config = dict(
    norm='rmsnorm',
    norm_eps=1e-05,
    qk_norm=True,
    init_std_down=0.0,
    warmup_steps=0,
)
Each number is 500 + 25 x the weight over its row's rms, rounded and kept within 0 to 999. Layers, rows and columns count from 0. Numbers have three digits each. The size before them is the row's rms in percent of the matrix's.

# o: layer 5 attention output (transposed), 512x256, rms 0.0713, rows 57-63,120-127, columns 128-255
# v: layer 5 attention value, 256x256, rms 0.178, rows 57-63, columns 128-255
# q: layer 5 attention query, 512x256, rms 0.177, rows 128-136,192-200, columns 128-255
# k: layer 5 attention key, 256x256, rms 0.168, rows 64-72, columns 128-255
o120 098:480506498499542497547502529490482484505476493433530487453495465466488463476531526510498508475486509504465510477508527531537553523484501456507539496513495497486505522515491517461489482514472501471514497480498495505521483556453509493488503484476507457509520507476480501502504549541512523465439507515496500483514509451520473500522490525483439505520493486461505500534479495502523434454489
v57 098:475494497518565479504479531496545503487485508483550502497477495521483556522507490502490469501549504491527578510525505538510463473471494506499453496466507480500518525502483471531526498559509509545457495524487504538483485538516514496493527513512488492516508484520493461464549473438512495512473565529493487516542482533503481484497487502495509472530432507543515531518492537540504490541507
o57 105:512461494512551489519509487547510503502522514514500487539511462461528516490520498512475514508479514497525483479482506500547478533519519534519500483523493503549488503486503497487507506530505538484515505442526496537522526508478514512557488500487479471503528500509513567506509508503515508506530480527465519499466528456510495519448505523476446512500484466491549517520564511507480489530476
o121 089:479528501551508459503497507514524488538536539502490530503509472494513519494490483466474465512526448495505438504456523477459474521514461525517464496493478550544487470519481522495496468487496497521513460491452536479514506457542472499503500497494482464551519511466514455450517491490527530510524468514528514513495488477472508491511480474522551508438507510523529471504508514494492528531534
v58 091:485490528508483554517496502497426442479471523452442493529494503534462517513509513479524484538536499495492502448523505549514506511497508484492483520530505532533495510486514491464503504510473509468517496505462481480502479489486510510483527515498493487486481499504488453489529482485456511487522445455488466509484482484503488478486434480475467507513442524470579442514510520509478490505501
o58 093:500465489492479519484493513562538508464492517493533517474517470499476472473515496522487487464466529543532498539510479500523509521534512516446504490460509517430485498530487498505532536526500506508483503536487467482521496471506532516555516525509523493467494505472466441505481464511509497503492492514474495529504511465505498523490504480462501522484522480478473465513505534501514442510484
o122 091:510497449531507473460496439499513504508486498481525493488478513531511503463522487499447481501466545484503540503521506539511510512516447485494510501516492496481475436531540487502535479526439511488540525520490488522483481471549494476493512494509533451520482505499475474517514512468481420468462503498513524546476480497500499481454432527486513474546522468456495462505517510539513489520508
v59 101:506506490501505503487503536512464548527508506454498481525497475513504491484482491480501493519529496507490506503480490489525530519455498469473513498531547480502499520500499511523514490515478490484462490527494501507496500504522544504531456494485532532445479492526520456509502514488485497490509505466496457544511528502465490484560499495512520512467482483529517495490495529505529535511515
o59 111:540488464470469525453513469517542527490501514549518475499508493538497512480509502478458508508495500450484514496518464528527470516496570488489477465465495502520516536480509526482504506531505515492483514478492523465500476492465515513495452510482512502487526506455448509495508498490524494469508473471493541507483561526493503490465477519463517484473476500533466469547473518528517474514508
o123 089:483495455469482509471489494534495508494493468481499521491477517513522498500492529472477495524517514502561534482486500537496501481503490497520490482514509519568502495500527516487467484462490539553507507492500533480482546474489537485490503494476519496555525523490479459446556509486492502473506527546504482510469507514546504489427500508509523505474520512488477542484479531478522460521496
v60 099:459520496497531498484501529506558486486481501499516525462508447470500543522514504504494558524527469493458471476541475513448524517523489481471499495502534532499537517508497496504469514480475501503517492504471510493481481511504469504511491494500501523527505457489481519508484547493508510537504458487503517500524519499506502454526502506554503504458514519511469536485528551476506492514489
o60 106:503508506491499541544525513468505472521504443477544480481515513497493463514499508528478505509469493511529510479496477504472494458499492466546513521522534477511473505489504523434483525494493487509509540573476541491470520508518521464482474491450549537510512510520510505485498453487506549490506514514496556494485548529484491487523529513446539522468548514476517511477521509461493565495483
o124 091:513529513479523490502509489507463463490505551497483481492520504475492503537494555502480499505507534507504464474512529439510488509492546465486509494498469464544512529457482510478468481517478509479483505511468499494519476516425536528508554513482501479502510490519474532527495471533533506517496481507538499477457506559546550466500535501455488520506491475516523505515462466456505445465486
v61 096:428496486505527517482519460484476462531464491491486460504486518509501504501454509475455500553466486504493455475545514465484529491479502518540542504480501472480483474446500555508469517485499472468483504503496530532480493502452485481519502515511500510521556496497464504526515518504509457489510487504516527471522444525517504488503487476506531528507510510509502502492569501502498504492473
o61 102:466526519443517490474539509493471501496522519493477494486456532513521477513443508517551462514517485499514489548477533484492468475485505474517513539481511512460505460493527485514516489496513465475498488512513484472460529481492511510503469535510507484532517486493511477506444554491519481485491470513474472539503464515513521494502502497520489482561509485524491542535485514512515511504431
o125 092:478504538487498493490492484495490468479503510514470511525490462518497544473487499518496488522503516503505519510473497538525522512500527512487495480518511507499528509507526519526497504540472519494494490448497494502502493499526511530501500511529491542511496509460536518456484452492418508526490530480499475478496503508466492487505503550482536543531492458509481468490493437500457499518485
v62 101:536525482516475541509495490495532515486496527529514484502548529519473510487516501490450488479491514501511524537502485481497525519521492545484510548503525492558483532510536484486497480510540490496507494507503511487501457501493538513496484470487490499465527481525510495492485517494469510480478501497506502500490524494488507495545517494477508531462542515500495495444488511469452468496457
o62 100:456432484490492469505469434519514507527481540488504468520521485493489502436504533531452510506461495523497518511532454504492515550539567485511489505514495527463465475513498514461483507479514499473509524470519441495509519456458487562496524474506474464518535526460506519501512464486496512467451508506447517488516504518506450522504487474488499498514521478534494492499493513469534459500532
o126 094:520491487477428523453516490513542485530507518519438497456498503493526508528457509495549547507482462509490484467488442525485532522483508495501501529511462501486482484481497529557509463499505488479510472497497494500486512525519496527514528476491507480518501492512512520458502470480495507509503529514492514523544491486513481548468545454492521488498511540511552518495496556474518528510503
v63 102:502466521557522526526475439505531531473505475539524480524522462519521468496507492502521511464477526505494517496513522532527520529500494523477498475476470500508506465508485489486508549508546481446504473531480528504537512533528538516485549522484509490502443481496474458513515459487493492538486505482511494485475522462499509486504495523492503461500482542486501527491484502489506524463518
o63 106:510496461466451483466476461509469508493505531506522502504510516523512467510522527514499495503483541467479512535495508480490479495518521501511512496491539495505447512508497495508546461533457529507469544480492503509532442512522507509499505510486494472482509493528506481466461557498502507501517534514457451500506473470470500542522464493478485487476457503504517493561506514552496504530539
o127 086:526470529500470490479434513520501528540506517556461480481514490487449514515475497476484516499541537486475541515502474489453464465490497513527515466487540516490531522495518507492497551464498501541459473482543485480514470462540493486474528506496533539464471505527533490481512486518513495488466519472519470502497503529483506503527499455495499530504439488485485483485502505497516547513549
q128 096:492461511474521477454489523486486491503507552491456481473523483490469491476486472497506475500478505474490507524464500533505484505507517479522558521439479493532481522508461517491512488460479520484533487478491524527486515482508516511450511499485512480505507497491510529476513504490538477519503472489525485488481537488488492532496527466521486526487481533523529520554491515475512487517553
q192 097:549430516498508511466481538479489486458513546498494509511516493473479486512486495508527461500461484520510493554464496523516490516482510467555568523495489493483495505490465520510493469453497503492532488469505507556548491503499503529481560492451503471514495517542483515530513511510500518507516497504499521479513503456488460522503496490481471483491466515494507489533510501477468459524481
k64 094:507511507503521489500557490510506496520466465492473494538558514487535529489517480495506498488506549485491466492528527543490533450492509489502474483525477499526485468524448519488479459485552502480512478515516476523525485462470484510488537512490467475526488519441492533564511485461495500476499527486486481552497531468499485514497536526471518486527452522500534529502537500555472500539522
q129 087:501495529471508472494458473474539516506483533497477481458508483468466466477500514513494444494456502464475480514462526489508480551536502451523562493461441489494523535498463524506471458522548530506491479521501539507489501493468527509464519503490458504490509491513516481499532494508489526510512538499513530455473521477494516498489504466488519529533503528523471492514509505496452500522496
q193 086:528471492530526503504497528492499469505496537475531488502518490492471475503469464515505444526476494502481462516471518510524479488510503462525566492512525522470569521505451539510467460462517516486476456539509487535461524497470517494482526501472467477513508452518520450534512525509521523504514517485506520475491499449460500534522496518498495481518481498522470505542498510468462490526499
k65 088:531499437535496544476491512504472460523513524499488468482520483504530513472520512495463469506545533498520528484490527509509506464472489493517527472513506513522471517509484531476506501489527494515488516465470496530483502478497478519491512506479459466489519487449506512544471481493451505534516494508488509559490517466471472501501489517522460459481478530502497562470525526519482499536510
q130 081:484532538505487531498444476507529513520503513508530496483460508472502451511471493566501455509494516480481466507475534524506477513511464505517525495480425500516539514498486506498463505514502546552504504516503511482465511486450541467495499500480487505521493451512493486527554488495532532483466502518530493493502502487488503471512450501479492522507505523554456494556510519488494526543492
q194 083:491476491533481542488492466513518468503513508493544496492507482488530480523477494494494459526461516490523465486465503507513506514514495425521557525504493477498538516516523535485483482488494489517501456515500489497479507458488518508519510533492518501508451434467515433532517500537537509478475521473510487499489453445497491503510498554502483506490525510498486459509459526503494515515487
k66 100:490510469479504497484484533478518466526508475455479503477526482513530470501469507471501566522543524497493491507501503504481475453482494463517527477533533521539454479507466530506511502474489471498483505480500525536469494502498486484506577510489470466487523488484531520545472515495491469525501495507502511524514529452476478528489477501505510495467447495519489536484534522498497520506512
q131 095:453498479466509468476483478514464500491482527507490475490509502475503479546453541538512547527502481493496579513470473463505469506498471531501493481465506511479509489490523502489524514469486533518553520491472452536472488539516511506485453467498504454507527478497492485483517530521453461473477506539512486480510517515501523501481470492482532519495487516500508523474491546522501474499512
q195 108:512478548526493499487433491501446541524487507515500477497478481506487530490537502507526524501507525474512539551491479483515487488478508494506494467512498500493477521503513492464521503525521496462524473498502469519550504530545480537493499456525489455536526443502506526482445528516473462522468523505500495495493457505480557534520463492453558468538485482463527448490481496532503454484536
k67 093:524472483461502466481523499500486503506485513489445489446528457484526457481538502519498464517526505542513512530533458486496531495498514497473503484473512523464489445488515485494469513534502489517529479472498533509523487519491551483515515499481488520482498497473487524545479516496472524476529499532509514496503469459497498542449494487512484426483511484449458524491518490489510473483489
q132 087:466516525477468538519511534508488490546496518476479476571528520472507536485523510490477523475489525472461462506544550508507492501454522501482418499544474497531458458483497495477468461509467492528496486533439490459485526500536461507498502505507514480486503499499475512530484496490506521473477519510462523515547483488491504494501468509502550506546499487477540472481516484507551509514496
q196 098:479504487543493510469481521510499486520477492490474511532502509535505519511460511525488505575486518504493503485551516518528500505511503520484469489522529507532445511510558498474489493530546467542482485504466519498481497468503503468516472515498497474486525491471534492461438481458455461467495544553479486476509535481480501473499497474484508500509476504498541466466506503475534493530510
k68 105:533483534492471484466504524529505472507483492468482477484548511520489470527505514504501488543484523528530470499432518463493476467513532469537540526498485518488495485474468517538528529489468497450512478491510514519492514491520522500525526522489509504484536444543472519563485483492504513493524467566508492525552501495512449517484484520521511533505478512491514531489543527487503463487484
q133 080:514469530494491502542434488537491548515498493510503487484520488547497484518520516500495501458526492466512520495493533539484479555519503450527513509527472470474512501478507468473492534519530552502504508531539515467520475469481476484456537469476470482471514459528523473472523479500506463470498491543508465502506535512513495474522499503484487476505505522541488494523537434494490488470480
q197 088:528462519537529494532489537502464450538482540499486484541487513527495513505498501490488558493517529484491536561485443501496511484496487463502515472502486471517466520530437497466447538531550503501539491501475507538497484517491554493518491522522459448484536503488519478493507479443499467466516510512522509477532497496492507505474494508450516516513486462482519474535479487525467526470534
k69 089:496482462503465499454507530496520493479517504511521491469524520490510499503504524526474459528538478515502485470480549533502514543491549463513497487460540540501500512524480537539528421484505503518493500522545498480494516462512504533489488519482481510484494498505507462504481472472482510509480510532523514534494519487476512528460506537507506486461505510483501497543506459473512488487510
q134 089:547537493453548535496531524473474427519496494512525532505498487492476506508485508538500492447490505448502503501504536525490491494511522508500522483458530489528503497469511548499504499506524508473509501522511516537463535516483497519459476458512532527493462503505504476514441482505480506499473475473498536509515511484521483494519516487500539507486502521511475438561504506511508500517468
q198 099:529538519470503483505513556497509486475480510486505525465488496429528494502492518524492503512512497504487487506475472508494484501492476487562509487520529527491539445491468502505536507481482534494490508520491461502468487464505470528504494439479500513494502511555441517510513567497483536532475486479464511508481449481512521454507482494517491516481511546524526517473525499470482441519483
k70 095:431488542536522453488469472534497560493502502513503531541531530535523539501518468506495468469513506476511483502509507500504527548481509530480479509507479504498513510494505505490460515498539516521501520508480464496513463489499501452507464466509519515521485525496479433474505533505526511507503518490520539433511492475467524476507528495515479499522484516516483500517469498482543530529501
q135 084:509505511491463514526556518489480488502504472543518490536546509501525495505509529502498518500528500538497511493507511445497471522498539500490496525498523482508481520515480494525481459476462470509457515456504554500502529558517518486552493506483458510527502493513496518515506493468519478513501476451473507495541502457505462560521530501505466501507491497469489493505533488487460456500497
q199 093:454552478511465515512543500506488490511503530475481493494532486454509521496478514478544513493464464495456445525521548477479507472521496490523468488546525527499519470436498487511489494488430478489496497501540501484471477476497515473488501550489495538539454489461500556510513530533497499519506465466494488555503488537503501525478504501522475542473493532475514544461545495506505516521496
k71 091:508459490509494522482494485530525498512514479519564521460464540533474501517468497480502512499482517481524544483498504539461456533481492514505522547507496512499490526504473488500540477476503496542512492511533488488476508506510487500479482538488491489492482487489547526465483508523483487540480504545516486499489488483477478510477465484454560527505528485462520505480490512477494562498478
q136 098:493503470529502496495485475488502487525495539493498527473558498517510493460498525478503519474507481492542516485452491478509498478490502497482470475471510499514521493519511571490458519512490470488523516438485516509520508473477521543528440563521487528531513453452504520527451488434476475473550474497497542498530537533491541493501517493526467477504457544502494478484484501503522498472495
q200 098:488483526534455527532506489502502501478511507495525489513501535503502478495479490499503478463508520489527509474511485508472498503509489521497492452470475524530490552451484502470463501471453499516518539487510489512512515461487480527483473512542511499513496513499466559539522514529498475507501542498546486516497470512479501513519495487473469519510465535491532526499478461533528536523539
k72 099:462511513487532514490465527535485461474482506486509495473539489503528480524490528480449510517494520530469536500463515462517521544491511496528533518582519481539511513508470481463468484490490531555546487517512473470480512499535463486502534477476500517505512510516478521489506497540476530492537509471479538482525508534509494529527515486452456472520538493489523493508506462491491522460485